Each number is 500 + 40 x the weight over its row's rms, rounded and kept within 0 to 999. Layers, rows and columns count from 0. Numbers have three digits each. The size before them is the row's rms in percent of the matrix's.

# layer 5 MLP up, 768x192, rms 0.206, rows 290-434, columns 96-191
106:495386536495498461556537555513531524548520503425477490512523532503510496504538488540558480483471584476506499498551530524539512512475468494497512491479482459482476510487563508530495488508486450533432468473478463423549448450554531551384560455466419451533552498472526502519512513429491554546
095:482452544481530461472520564566511481532496551547478485481500519517408516445481508559493464506488479527531612482484485466497503491600516476513515519488471563465576543547548475453569497438458566509494574490538427529522452533475530477421486554468465551430532464463470496582509445408527463459
094:483441495443497547491608481411500501481500555515541424536448563469449481486528500463488488483469504424524511429416477526506502482497618489473556496508520542547526543522522468536450496513420570539514512550449554507479491481453504457522438474518540459537517501551474453528541511517455453461
102:558541494521526531467527524466538445469580487482484548523508550460508503545533492559502444466448442488487500521549435532471555439416515537449536584513535528451510529496484538485560484470594521563455495540556518448487488510478462564504491454513519497502509464494563499478571521505435459458
096:505437516412488518500488531467488544439462475496512508471544530589587476554423513540549420512458461533511506477503467472537520446485531572493533488444493510473499575434511484455494521529489440545507467473533550536460577524536420436464476481465485509449516571504565434443436537463462427539
091:531557532429572531477545515463460527465445452431505480524533532451546520548503486525506412504484458493435542443510501568449515534570489498467536475549493516479447516450590479503513558554517430503617523489504400547469483435458546481515435534472516458459539514508450510492526499488511453514
101:472514547455522517492444551478477436479517427568489538497536528488580436453477489512521497526505522489457482599554512557476487540506532432524509526478511490467504530573487548512472483416485477501544542509508519474441507544457529586482565500452554622478431540479513493471544563452563407531
095:460492512451438486454463483404545517493550454454521520457513465531419501481517441555440542450417411506548504511494514542494475571489517475556474532580494503497484428460595481507524518513482543476529504629481501431448547514514445465533482564460459421526501455483553518477510510551556536557
095:497463458500490522523515497468463552424478498501510474484561525508445554448439564459498518474493540487429505435465478540469449399474516466499511487517523605475487485456557479517577440621459468502472507511528532453507510535511574484446509482465579517513483527539429530481541562470441536518
109:460484473430495527500577569499464459507439534495463483529490482492563543465543490494565486550476542468538410533489503492466495477471489525520461474510466448506482536432529566516486557535560524469498458530541540501512487542506450534483531540533535546532558430449579645499497545538490403420
101:512529513507523554449395573538501512520504531532557529541487514457505458484473587527487465460498445523516486460535449562461480526586483469529521439417497428482562477475503485466526513518523460497485492525451584443505513506538515486453546521531446534541472533443519464529502478461457488526
100:443431522481517544513511460492470457490452451489500594528479546514492473494494548487477530523493501526531538461506427542432492491554523387515483511446515487460452482467505511542480522577557461457595504474479481475566525541500462451525528567534473534484550570445522511504519472513478497531
096:504488573462541443615521508446512507439515487518573474489499529445528525491454579562479495440443470531481519482501464445458481537552452480539528466520496490409485481474508522489539478492514493546552505573554480517494509592516511547518517538560450532469417451484571512530491465529584506450
089:430465534464491407461472495537495501470530541533519505436469489462515493442512479501503521489535481465508507504451544525425508516553498528541496487579552542500503493540489523502467482496442487516468520547565521518581445481539470528462492478516477467519549404437512594551525469535538471519
089:517450450507511551555506477479490501450520554465591475438477513469533541515464428502504510546532518447476553434523514451451482478480508535487470503447505530441475540517545510520451456550463486546575491527408557506509489486496494501558443555428553520514482490501453443401539490577519490547
101:494543445526493565508524500456446493530455504498500505471538519446568497480552446430452502470423435539497459510511510476482500448461528467494517502522594563492442560486517471467453551482589478490501477461486504503420458543469523454449587557502471478452524556428502508469462497494517517457
096:485443435527489457455472451491486561516503499547525520475544494495494489516459530516564574536527563482521459531439462485509476527524450583485498441482561438543490503423522477497471496530493489474488494448462398532528553477423480561448499527516506543483558543499487535498491569476512453529
091:553506574449524427508526484450519509543554439477518502589428486557493522490523510464460468516497503500477406549486515462556537516499488544557489576540451484419501455557551490540590429509549493513524529472550552473416516515544480504522544498419528433529478464502461453552474467475492519529
104:515537526527481538557476485494504466453493548577486491512481506547464519501548456513496495515513528501472536527556423495554559527534425432511516454478470536480540535548494553569479580500454560511542515447497497525543538497493475450504501434486538477541536490569531486496601506438466544442
092:546501548409538535507449487518494491499491526471485495513458548511592486463516388463483441568532491487526560493553531472542550463516502510434535451478478513434569409526548537518497457491582501482534581451524468539524489479512495521445463514575506528513491561532492511447499499484464518453
094:441527528551469457589489557585461513473551452495536445525491488540507537435456547565501509495441526510521496526478488553519476516515504489485497508509524494518576502462517521509510518480462562522471513475464527506513473451498490472506539529442544440458537483505461408463519509512477522480
088:483456530452486494460461554546493557498476520504495470545497541513504516517473498529450493441487435503489573570453580475435561449542505515519410452492445525529461488503525464487482593522499557563565471521525478430558513455509533516487479510462479390498519504467489438434517485519477494530
102:492469455494507481526525491483464540473539576496526488470406523527478510468479466473527469571546474516509545476507531451518559499501543525430474469506507523504440470458520499451500464525452562535575529506470484507481513467437601550478500550499521481420517517486426467411450445434484449452
103:518446441515453515551496471520542466486507474488547543477519466385509543495505559537462497481459550469519508461457493437540570430472589523530546446520536507456412493528490429427547486516548533432479525480445490450441475532492509544466509501534529479432471550458438455482581520575438520540
099:433486605596497455532472450506575518514426520524511570473561474464581477465553579544491462506503509537585496487486503440471537484447522425489483491471415485449496528493467508528485504489581489510483517467448483555476547494512557493521542478481509467466498473510527445468525574526441552522
106:586476475529567502489443430522511489457475500592547513448481507578490561552539489472455544449494497492528467535517471510542517542559529506510454522525492483477495535582497456517474488483507454533479471516443558507366462482528521513488483511485484494533489494503449489500514434536507534511
106:514454500528545435525500527471468560544557443460508508498454481463535568484442539461463485526468579543492465542450448492519462464494508557457504577468551452576526504394555485572476453520539522501509493507489439486481461460491497470495551471439521535457501474563556481485481459534531408559
100:501501504447541446529494540494504508477489478490586472529474493516457531453510512472484477474461515536546455482529510452605500455467503540554490516568493469533484493454526483542508500473520526505373555555536529390456541548456475488435490504557460477516470479508607436482537536530469476469
094:508543457407483537459469531594457539527487415512515503478549528440473535561472483483489521408480520460429526510506436519449538491500446420521496430572497530531466534392470480495477478504516458489503501467504449471505509507503513501502496542506561488466497505593501429501484565501524498547
093:540434508517471432561586563497508544530501451509482532521477556489476473408438444524523546463468416544439479488481521459481533448476501474460461526511507473535471474437475499503440491531486507493555510505529504499541515442498517479552513541499611562585513500515482452516458497531511525447
100:537465516493449465561494459466516510500492529490558433499474564487486505462514497484514497512524512569442551439526429526529537478512488547505504565488485461574497485441475513563540488488508583482589512512495447388485561526486502474467441482513615490538564460509478484564463536445525555463
104:473517459476491495438462428544557480615441528425471510528543470520476468426534516515479500470486493536534509519493435536558530541546582479501498506496427514463510459583503496583548507491510483488512537479481515533486514517519477503574542487466546512490522525482553514499505526515461455487
104:525572515530458514519464493491537442596535502581519438448505506538508509519557495475471545482442496527565507455459493516452422556468440529500485535522502480436431552494487566553505565457506454496461534471430532513564505534481434540498550467555460510546535493489477448447606516483515484524
097:494485465460464546467518460426494529465528429526447494474457478533467423447522518548497523561436424506554560513456537485452600473475498552526501493545520441484425532530523470439450531500463517505539574505456498491501516558497516461514509589519458539560387518525515492453524518497555497503
116:445462515523493388471466437498498527510454544578539424555478551521489503530474536498492452497557486508457437490581511503516535521491535528472495497489378470479506498523402533513495553520513511467548537522504586519563493517517450526552509445448485538518532437439540552471438465519554533510
094:498498457484480511499538457533509497553531521488481513514551489484551504522493577518508506503541499461552479584484451511444548518506462521426405576525448510509487501548454409486511465508484546546404479491508458540509457490562560396509488538481503464452575493487494514498466525463544504495
100:561515515537471510511456533500408520505517414476532503465566550471517511447460506519497496525483483474432443524518469501460498537441506459536474506446529449428471450550535448558481479535455506414493475450441524511535497508460464525528452468479578506482528512503443486488505505471438503476
103:506471520398488482548515486498526498548571482503555463492456509490498498552505517531545452527423486519525451539548568560492538536464450521517486437476572513537439535488528570591512502479477482449562505516483470474493502556474449466491509523434489475469463507500498505575493558557427517519
110:507453469474500449517484498552520546535534396532543492552454487552438503517508463439510518528485439520545474463540492365479503424457479555563510495444489474516461588494422536432526417484451538528563481546546476455566526483510533456528469515418540565480525500491493450479475516450501504468
102:452474460529509507436473569459519489578542489552536462536516516415479434461522543495470470512469492530493471448489499527441444505508489406511493553458508443510562440586502486523540409569571528514524554479441496427512512532527494499578450469529484559543424478538545490505512489473535504487
103:621512476477552547544482520552538495467536546492412519424465531481561503527446504527498430504481419513505498442583574547490542462556486505467510507500402516489533451432445504518509433518449513490460507550499444470488525470542501446452501518483589532408534515476452463511554489479510504564
102:523431483404485518479621469615477386536555565513546534515463545501524482506525551573534485523566496476547438551494431482520486440520503531553476572532547394443454485524599533537526501501521553469451583474460458524500566546494535541515528600487530494579474507471457519572548518503488518498
111:493480525459512457501546490491530489501511495467609584512511581444502487550524492431502573422480440476483579532544455461469498582449511434507524490418492455475514466484446517515431472430513471507560582467512512457507485516486477556526551526580467561472458440478525530440482526466468447464
102:477498503529518480440580505432532510454506455499490519493510535504478463524501505523456550510511548507451451542471515462480439526509431440508469491539486509534457476482444463423548561453454466438411499519506536480483523547483438513434438590468585529458501483556529506473502531518501529532
097:461499458432555557461516510397485542546592416475513511498508520497483553506459574576492540495506513480478472443457475463490437457484523451540472521457482529483500474460540492543578504536440493478458520467495506516468485534485589449494511534466474434521491510521472510536484492500476480507
111:458489519520403520473479484496555496607550468541516522536520419493570493498492480522539472492534502455527611493480500497455498565536541465402486554508440460492488478465544517503559485481533516487575527532521464468553509494551486482505488478489525480542493508534478492514473511539474470437
098:514539458433485528410478568479508570458509496521470462569544503441530537569524458503505483526479484545473503509468475469467496505429535468517522480444522455461514492502487551470523431486459423476447503489546433515543497484511516464410471499471501521515519540544544553437484506524514534442
099:506481493500530502547431520483501448539454497473478591513558502527488570496495508500550505519448546487559387501521456512499480522550559499511472556472495496500448436411454538502519496571470542517525469482526543447470466459513456510521471510450495484479584522493516472449525454480403521468
100:482495497528505513432497472454433496474505427400483474457523442495442453455535452475534546532469485520475428585557542476498505498444485518523482544489524519546477453495443549468490436481501543561490456504560562483476491494524510519416550446466493411539515501520457538474549475509422484594
109:530528469498460462492516542544551440435472600545525490532506486478472501424509529477512488510472477587475428551567493577509463467441515481493450523486521485494404507513498508477505491517501565482482491549443560446557435569459620560469495479539511544488512534496509429448567491436442528513
098:480451526515502537553555433492488537493479487550450530554414498513448532520493546522516533508481466471534573439513534452529492499550503512469574453491483534406556514527550401501474523444556496473500530563403458543498485508502476488436510516476544572523541526431479476522464527519437533526
101:490453548569540484545455458453497555462516509522526541522473415503547422492504543531548527500610446502403517475499557484527485543486525519549518484458500484483494515534489484586450493521438496477497453549519498530437587507580475501479481558445463533484544486499452428518466521497556541493
099:531452521474472531552508470508476485546458531507561450499497549533434477505482521498505488535393464582514538515501464508497511484513545461505546521534547498454477492528520432468485548537507489455509498505363431485528528458534545439491470489481565563508478505534591549458529536462426525495
095:463477488520518463464561536505464479567529465396485504442541478489537515524532477495495510572546433487469573533503481516446524507433503482485498471478490437530486494446598433460545518535448524511512468453487523454557512488462448533484428482505511445530558533458459465493458489518443485554
095:503467529490461525565531541434462522413488561440510421496502554504482497506554492458503537523539472494513544512505454471410550479467447549466476479476497500534516525560480482508435517526512518503497469489536497518488473541495466463520520462497488622568501556484491513571497579521495538515
102:491508461469468471558508497568483523535515470479493546532559509474503507467494477452584546462488493529482433512457443485478496492524540444530569438525517491512553505493436448467536522487474539442586531516447565513526475499481490445428553541468479505455484536583466443516582469552500478496
106:413452506461510470474483504439520441576462562479457472412486475489488425474514540457530486502508546475432430518534496569433501558607516467478523497555465573572512504516568467496441576492495443492489469415470485494496539578499474464535513551489548486561516498466500531490466504500459527505
104:488537489495565492510496470530410569388512519578513505500496491490454481472548495497478532480517487486505476544532485404491545379509519481466522496469475469470509571524460453531541497486431554493453387510488527472548506494411472480558503463508473522470466524451505474510470470468503445538
090:465523526479496510500505469548572529459454536499537493487522560531481498505525549496482557492465480489478560524439462513508459489472476480509556469451456466473525567531572517489555551453497541487493480418443471502548532522507532504468466529473539545383502556533436425610532464531432443462
101:485521590406459507508468501578517517529500549536574448538477505585511503445562462538474511461433531533551452506549465472522458505500482476502494436498442481503454454399447552486545450518447496516482541480494538510540580596429496497534503531575457499442433540608522507495584439539533425488
102:480512478512558442531514476480497556453481450428502464438473518493498460444466475491549553582523502535471538446468556418542479436480530470425496458465516521527514472496481450480588472519473522502456518445491546503468518556532477460537533516490453520437566469453502531518482514465447491481
094:519485528458551514440509513422567469456497503534571465518450502480497449463508536500484506484448457437597444553453445561446498479485507535483444496473456539531500510456523525492539441432518454486542493456491516434527557507545541486482487549501492536475458597507481510472451523465550464522
101:496453511513533456533552446494483493485504499528461502387507545581568514500517530474512536539498520555550507523472488421550493532484505559433556515531509460453515502518490525470486467459492524524515418440466450470485531486518416427448512535454519530567485544489548519522502424406474540543
097:567464458510528498542543534482487544562481431509485566443560518493501490480501419451522530446512490498535491471485566509565470476455515533493399503496489472453523506493510520455513464531457484470489523426466536433488484520469509549508500463537497471466511500441427460534469474524503481427
106:469448493486491555516459522561470475484548418527517522468513498413455472437452466488492517541568536494472442489519480464525505564496474482520550474508426506480537551547512420485472441464469529465524540502562523456554498459530508536591503422508482491523444505503448490457594497528515468526
091:505529492488505517459527525429481493503509465467549450558440492508449482533493584433553486414496513526472506600456495490477488494476526542542564446557510407460514516466477404428489469531520437474539511536507507425485536516475568490489487530406550454504541483477512523567527545527493470518
109:481525480485488561571498486529512478493458488500473523515518492457540538503485500409512526471504516447539459578446523405487520469503432535522456471508502499488488476527517428474537533507504556483410386496462513439469475437495486533533466527437539493429522488501598488497512583584505580472
094:485443530551590568437504545515470463527482526537508460483538590476483500473531529534479471497564433574453512478509499487471440474508504487512431524526464495497514482502542527519463504547507548516479568476512530421485556563408496488495493466513455587536463546487481519568472545514526441496
099:501473497467505542566515494582460565481499478490589477476501475448504514490577500496515520444516455490516503500503514532491477474522508479533417507510479424498486463480517440524523490478584464573511485468527533471523491457461558476501426482565485445515422501471430471500414552525461536558
099:547485545484432484560477485491536485532525508582431388529561482492579432519552475547519475497473533562536524509551498498515462498487506508475482481506507472467510474446442531477526492522465542505443515479464518482514472462466512503533521497498463562524469485567428484474521503505521469523
095:549445457426545524498484513498516539513506514458486469455536460516543512505467531544468511481412456572551510507497518506471461543518452555474557415518494509471423443510519539534460509489584488487540476532525499459522553545526423499473544482523495473546476497481490470589480488473498595511
103:503606554513450506404497489500527453452505562474436553514457501534577515476542533488489477460564532508483548551494455481432433535554472559485495507559547482505520514477514545502486545506507517534542532470402558456517533420487437518558505489523449520528491541490525537493511541519527483414
099:498508567514606441466531577459477531531491546486498511493507453510460513458506533556493512518484504459555495485501472450515512477476457490465390469528520609503557573367492524502522527443506509572495518468439542480477499450469495545467527491539484536484560524504465571536521484457478566529
098:523505454477480526507461458535528454507529462474504452559427555480509560552454505442473467575517496556512514458465541459443468578484541475543525491517429512383482428487498541493472430489531489550471541553520529615477509495455496456527483504503456531546426523473493579495523491579488462447
095:484465517453443536526572455524522429420567521515512544498500527530536512467488477465459455488529462538498509506468516446490513468465553597485508507510528519402532488447470541422534457525536498498553450549484610411482482551468644519506543437516506511506490552517433505512538433563519431535
099:469465481422419507545462456552481481502546547491497472531469480489545506559510522557519466482433495502506541450518644488473573478512455494484507567413529486481508503518477444526543513517560545473525524481487517518490487542486550516469520500528508431480552538506482398479467472584356550513
091:400493570588499471482511519456547489519568532604492468530497591459499506526493516541502448404469540572467566466508461456513472520464474467520529542537508518517502489542477490495406479571530430513462508513510570517430476494481549436487510479490569483475519562467481496508510457477490509485
099:564530577568502558531516519456536471485462516482523406516500552440490515470474496524543480510431485525486477459459439551513551432567498584528526518417452490444508515468470481512515438521547512443503508510502480532548519498482525449514486550417581522518491498453477503542477597499538485523
101:508485525526454482469525448446511492591525517495535477460538461481559498576488536474506508498485474506534475535429496497502557543517427485489403555550484527474485547512555541467487486501509515574579494520482522560459505555544505511382541451489457499514426545509469543517516472486533513531
102:514491502428540442443556500506464522528521539383491487538513496465513492457531480471494541555402446537439497492544523508558523445527523553536501486523469482531475510513539615513547522502499461523465475474473500415502498451476479465508506542512516518462485461482480574502550523523514599448
112:496504524498541521522527553464595550506503512487455520516522510526461442524426541513510489507488482584493481476495484546499554520508451514479485448483514540530500509542476503540497461490549565523506591521511470474496486519473488522539528481466508482553535494548553451469505520448516483496
106:484440523561503485428427476519561463589448455497482493558466515455532516492468522472521479476480515488532485515506461484536555504529496561460471496473500477477527551546479481510542500412469462467457484546473546499491538524480463502399580526565459510518515550472466516464428492502520451475
101:465526498488504487508507535463444510509514467485414441496582577532533562524498529461493523580520479490457444494428502515540462587465443478535496532441472504479549512572427566553539531523537494498493547508430448519620477433587503498464417506461522492490519523501597519518489547510473588466
102:442517516562513480437533358522442506532451498515561491515581484434521531501502546478475476498497440446573516478522507509519523501531503527464528480454444581521539435489524499467522448551469534499483539474471493533487522507501487547461574429494439538469504544517462446503460552470508466558
094:564528538511579467476550449486517450577554484464502509495489393466505546485503451465503570478561549559502487507500461530517486591500501491539502488503465501507524458458457544499580496568457468515525525417554534480477507495533516449473502441474474538505529514537514489532526485578487423464
091:543473471446580532527452463507512488485541506522511504539522573484438507457564477453467529489443520556536549540479504474556400475455478477364453578535538486467498510561493485446583478496476503457514438535519511483507491501427489475481515517421467421473481532513536494481537543533496565453
102:508528489513588524570505474500494567439505420432451529532504508563528512432441437530544563525487536502566584519521549503537516501463504453493459492516502506453443568456510451433528478510485512502465473474514513515560547528523556473503548486471549484435488509489486517513506547498526412503
096:418480539462490556426535542514423462514516485526516516499544513468524549458463476460525572478512499449456440411496509545519441508482445496479490423510500554462501545508479443464475476569496439479491596507499494390494525492493445484452475528538492446525474489594534506564507582512500499527
090:507456530516505510503471398418544579465493494464507515463525513525488423477472484501574565544493499463552525533499531546498532480480489525564402545549559484537458529517490473586537532532483541518464580504539572503546498530498501505583485571431536441472489472544490472480484492485410471477
109:376534436442431425522473507476474543503454490463483535534510467455423526460479480500529494498455514512523430613467511464496490459552599507470487540492509480501467568513494504492463450485516503470524538449524521527538523480491602478484482577471484487491531515538555512504485537534456470466
103:525498484512503455480512506440441523551529447529580492540544542561445509431472516479486525490487526521495561505532443483469569502475520477578444458437515562508479551487525489475516485574561534478442467431493567448507534551432482588501444520475436545455529529440453474532445472485456505484
109:582451534513574579518444507464542503468476448584456500477474493502525478537540469509484546478549501459517528453560484467482539437493515507533472511452491582490506526415544472568498498504522536517524459404492494516485520464473562481524417415485502480590497494453508483500552471423446554485
092:492505486473479479510516520494462590467503485505550482562573459462474496426490441472515467482582508465543480493538544526385529513459474490524502460402571487473509441491471548463537493452565444487505536462463560469484478463432549481485536479528487505515487481494440516487528482492522443410
100:515490511503528505527527553456493402441539479559539433517539521543452448461480586507417534505520555529456516515466495563498544521566493518527477469480521476519508525581460500438454492530460503533477545484494487523500499462550512460525480411581500546470497505519563523431543516538475424533
108:504579527474463494440475565549563530474510526590539563415456518459509492470535457550450450530419552522498508484505527506526512482415519455445475514569481503509458495503457430538477516470422498500539468484519410496550471470469422390499552451552536568515456529472537459513516483465543532525
093:456527528489479563509483475489460531552466470510551491411526548472489463540479449513494477524552472495492465570526483447501483628548495461502494543516518490518464473588497541513510512471521526492494565544500560460490471500455493483438496472543525408516419543530455488465501512479490512541
098:472476507439470496493560482424535464598507451526508520503522501520536474473482542460490528467456442454476517522562516482444560517503591528465522522523502548517438442497547506437516495499493470507489482422504458501464538511456493493527473431492488592549604557454518558448481473486513472450
105:487521530493548446511538429437547509464476503504454481495513513495478581466462468520521522469521577539555522504529529498467484540487545500365501486476477484458497479538540553534499541549455485458547492439548490465526497538557510434524444509504473545496485513474527513491441516558529476486
113:497523517507494492565496426505565564525494459486501527507490528488567513520510446544443543479433527449525493517442481435499500520518516530486518478484472513460544452489455516537545492558454491512493552463394468552516537507544465496512522452522528539579585491545561580444485444493448578416
105:511529457585462495564498522471510502502457480485501486497545525501418508455535508491403567480533481502542512532466557536442468540511521517517465485453499476487498518538515501521490531528482473467553519467498478483507501571466481556513460426479482535487474526439496527468475588527572475414
103:605498497507454579533519422454568504480565470581512545537511485446541499513462484531572462526477510475528507449387522527469552513428459477520511511460554516448512471549551506469472475480447499529498587487528582515456518414483468460497425460512471500500407514407506526508484553470507513433
099:463530519502477526473546432473456441538506467532533513523530539516491506495534571430488502504478481496515527481449477553534522478561420480507445448496483554489444462552471431452472500514472509538485579489395524437568478475482506544458569572485487562486457502493475465526520494423477561504
105:393527538424548473532530475473475438527483573463499547521440504499531465518506466583561525559551492516551544511479570432511522481544424490516503550486486476544556467581505495600522477473541531501467547485507493488469544502457535559460471560445545531490500506500473452515490527510510492474
104:474492481491549441427542504536428470510494522496529549513514496504502557493518541519548510507511486466465494449463506488494486501599476475422565490402412552492502492486487467550457591530448515517526492465503569482425533488576472524494541556485570490495556537522512466442505491473524494504
101:465545501526442519502496468492451496480486521508562491582438504480441520452515550465522502454501492492479514440536491531521497552480530409448552493442528497471494543533543547576505495544457492474552539554494434457525572530456536452505488547539566485476465502485464502491483413557499522472
099:439481525514472495476524542507463519450490467496456546532575497498425473438508533516490650561522460545500514512563509542512589505468543534425492445539502485547467518507528451555497538572516548517514519514473586465538466452451487458511503483433503491473496498474498465519427495574413525499
101:503498561518457480541499544421467545452516513510506500507590508486485501502427506426486525560525577475555587403484494398510524536545490499494520444470477509419483538475563493493438523456560467537539530515513448478429537530497447553519508428570520472509531475472492467498492458554486529486
098:507418518467444516548568457547493498549504487463510521564562528426529480503495528497497561541479517419530498448478429477509515495454442456510534513448536399480549472553523553476495468513530429478541549488440415536505552488486500536491499542597489533495503465461498475511560543518514501450
102:551508523509470439493509415471476528531457517454431504558501493466449473472456470513509462547472460521560553459542466491514399487564524545507479528545510555480565418434519462522453461539383475538501544503441514479499507448472555522488448496550532525514511488446549466479525440571432570523
087:510558497460465518467456529524466529476525450511545522481470515499527558432489520546503528558520530555532530513490517522461507439479515507496508436459463501460484513477503513526511484476555486472481496508519529442475489553527551498554520586512570521562514528487505522571502613518463552548
105:556484501508508465485498522472528439425460624489517541516492561443422474494443528523498484469515523526512516462472503477530496410493537480492458420499458547493484520516539398409471511541517557526572488577550456425484467454474530489536525509501503509517472531414501468537535469520522574457
089:418484535497466476519502493527497536448487591474524560498565516472519487501549542453578511509508507520472516444546451449489547459481458481456505533496579474409486567512513550532520515517422512535494431529422474486545476499514518572534481539562457526491602563526497527498570566541420397524
107:493498587484563467448492414523491443456451497554515527509486547567462471496531506488492520498502506518456530532491456511465545445450418483550462498474440504441458438438528507529510487465480406441508500504519474501532542547454533499476520514483517526518557486502513523462593430588496549466
102:508460561466532493502518479473506511468541544438509465514505472470511513524563551570577511510490458492521505521460544469521511532484514524541469504517480444507478542488490461545469532449583514500542486519455522517497513548471490468456519555518496502495579457513539548582533601515452554549
096:590444557454524560534533461452549518467538508474522490435513465528517461434508458508515497519470529459490554499508549528509501493539567518532511540520468476437524498534479557471522435427452456444485532510494497450477514543497542514445588474542500487474455522471487485490491368455471538447
106:519466530414500555462522556535480522516471395454485470502534524478512525493474532510496424521451495526517566533471565492488467466496556455493520492492524570532515551498594514464479512535502517461506577461550496532534598491486537502498531552469493486551490581507560531434491499496486453520
111:471430483505456499523467549489524480512571585483511564545414525480519487505525528470495486526536472499458493472446570466472475515492497467517546515550461437489490436525521513551451514529488502529455526472534571441537526463509413499498540465449510522418476457530452503543477519545403484569
098:481445557486540545519495512448468483534520551448504516430415499484448474554529495468490467468524522526476484532478515399511531536525471587439534630532512475476475498509455433541537466543550506480483545479543474484464480553512488519518454428483467452523509481531505510518547482550507494498
097:555507543527536543516509503448475468502471464483506538495523537475479465479572485534484514451504569506569495512588533525534401491492525416476424532468471566512445509441511522509374466509468482519484495529480387578471503525558469448475496478486488527490500569537524473512454465537418528572
102:462539488486557528513479599504571431500450506512521533566426514468474519458474539472534520476525412498500533465548461519564531491509500470490524482597460491476548495413568498494481512573489472430531514498546484495474541483475462462506532420488601475518499606480493531436429515491511505509
105:506498501485547515533518536452453493508426479504532515449463518486534511499516534547557462620449470523628508513411482465426470435507484478546526483467542488483479481425525474562462513491520502433438436543494485476548489459474506588497419533519540514559505506448514484430520494496454495537
097:469537493511608478534461544582479519508513493518479489524518511549522517418552582500517431423458494580520453467474468450437501427464467487476524456510491516493506496482476511480426449503523543498524492502427514472473522500535526586534521504463528485498509437500437418515442498485444543561
100:439387518425501473499527526513452566434445570439519461464467519443531530511560510433555487530533565524490450541508546478548509442468462539572541443495517520554526573475459468461518567490538554474520470524541481490522540497477494525545504483519501552477508480418490487448448527464537459500
094:514447486543481484463469398565504518572529473514496412514491536450379438481446478430496501509479479491497508523502527488567451523564581549484552473480559497490460506496505483559562502459582446503530533504526516538471557479472475426483520494467475477429519514403491513560462528525509543521
095:526486553508489487505510500508463460558492509525535524424514492567592500535516502456498500482541559466487489468529496530509495496539515461489490457508491476478569497512558476489497440542511501461402557455408562548490492516486424431516430490450570551449583559510482508562533580517450493452
103:430494493491505522517517525524456542430513446495469433441460538540466617453509522504541474529499510512426492539418562528543501486476524486441434451450510514562498517375574531517520522481499485454550485511526451523464495395466486430433544548423514516525552485478451471519480475459507524546
092:495492472462478406542535497483459483489481524505558496425528536476542466504568456484595537440444595553471490515435530533452560548467579455469444492459512553519520445536528548498497477508488521533563520503503506451591478523543425509485516483405494570457493483558493506515451461523490475458
108:407540536488614475487542489547405511460486481544474468525545470463544496500485414506475522598472463579563470486500456453494455492517466570545471480513569516522525547559529555471476446497535494536563527449527549419452486482477502519484426473466472519472488431505361504465544492477548540512
095:536476530490469547402519485486468551524474514456457480472515516541507510436534454452466478493479473525503464574522454481520619504489420514473461489466466537478473506549550511515531535577506429494556479457459511505492541494499506501508446506523519515511498464510509437513482478455483603456
093:528537474531514593496405498444498483528573515538564504543516570471542458495481469525483471503437554521554524472438484514533497479504511529396513461518465557429506518438479503495469462507468487498469521565476488503486489547520443543555603496581558499479418462437503502484436486466476456502
090:526492524522516543484516546459501507482515488483566539531514561493512477509503455484390493537494482517485490475486493435508489444435461454491508492541393440511475491492424460497492472501465558527496588572452526560572449473501517489448438474543478542513533541549479527504501528526469544486
101:482517572508625473490433562563484469465485434479473564531481525448463468484487460544536568571463551533552514491504508442487555457478449449497527442470430513475521470533511445439431503560496483481500572467516516512511523548483509485491436491522470529438468449531514505487541475483446440426
105:537420524519479489484577508402527518411515481524474506494458484505486455489469474485549466598546502478526474571462477540488530481549549525500498425533445476518451494507528437492531490532485542535476467484521415446531611457534533483476503564525469557544524489538466505512487519475533496520
098:467453515478535521526501410458517504571534434518556468420526505494543516521472480473501526515483499498420435529521498560587461484554462481532561549496513496466556404607500508527459491547531526506507507542430481522480512407474513513534521472438536497404412469540478530481479439462572480506
104:560507468502468553457496464535501540490537453513499543489468533429519508531598494513498531533556600519487489575461477535459472495514493595490482481517508464498472544538551491477466507602484573537567501524557491479537465544502494520500517475469483612504546472408492488467475460485518496449
092:515568438489534536524539488430438583531516480465471457565435526484518557462502522487477539474536556500523558506455483582499458511515456492543520524512529451449514503452537500499523485475625521481494471484464548540526504442492581498510465511495498493423488502445625499505476555522423497475
097:503435529462433541587486498545445497562542533559597533505528562546460578506468542498462545533523496512477552520502447488514505553464459478527521518526428489481536525447520559452435467551497524488542467447444479437494484555494545464568435481512519537416455448540498463494505497505549487575
095:501454506523491527472536430523451403625485518450484531582538462541479501497412539466528512576462530558532473541481527499474547489472455475470476504494514514517499517573503523542456546511450483507505430472499489437459459543499497438485521455479519454526504498563413472498486452505481479568
088:395477450493561493504516550562534587454495498512446507524442561503478508493534530481501428551460423489522528470524496527412529494501487442470556565479529478492487467458546591559518464494448449527545476506498485448476469544483508531435435524564477542451563460451521479570525623486556523458
112:458510517488567519491491447462465488467540490413528418497511474542507521521437479539528531492574508461556503580505410431488557560504475518538477456546523431533514458477459501590485506536471549505577499447457564437524467522438504526497486552444454460500484505446470470500527518533548480495
092:470495489458483541498483455501569571546514578490440527476452538450513513443527455510479461482526469507491529462422517462535515585498492441511454492450442526478566524461480532470496604458479496421456547474553533529555532469475485496517465545479510471557452491504567530602438501464409398536
099:460491556477533519516521409512423571507515523546549504526440422510545479519454542509547483540493495503538473487482464483558497598484455444477540512449466478435400536521521430432516490444543475492517490477477445485475496442589556476486506536440527507537560551418531481495444574515492483495
103:470534460508503549441486439513484535519511543454533506487488508457538383471528451524427534502493529562499495510505551566452516522419465490497463470523541505534499465471510500490446501520486515447484467493515530526510570483396536464507541471499532518491460499576478582549479520552443445508
094:474433543528519379487451475497495510491521531497435439559572545542515464492455540428562503458480488508508548454477569488531608518492509495471479481444491514542482473407511471452525482510509411488572526494484464489623433435521513447539557513473533545542494511513478469465493500488488549537
100:478536500519542506523529494505514457477588492513524537540451437482489497516497533461523534504488474500555418483434516482462560449493446440505572453482501493596526613469508479406491502481500528444550571457467532551592490501489481436581534435543573431450497474500470510417494492458497461498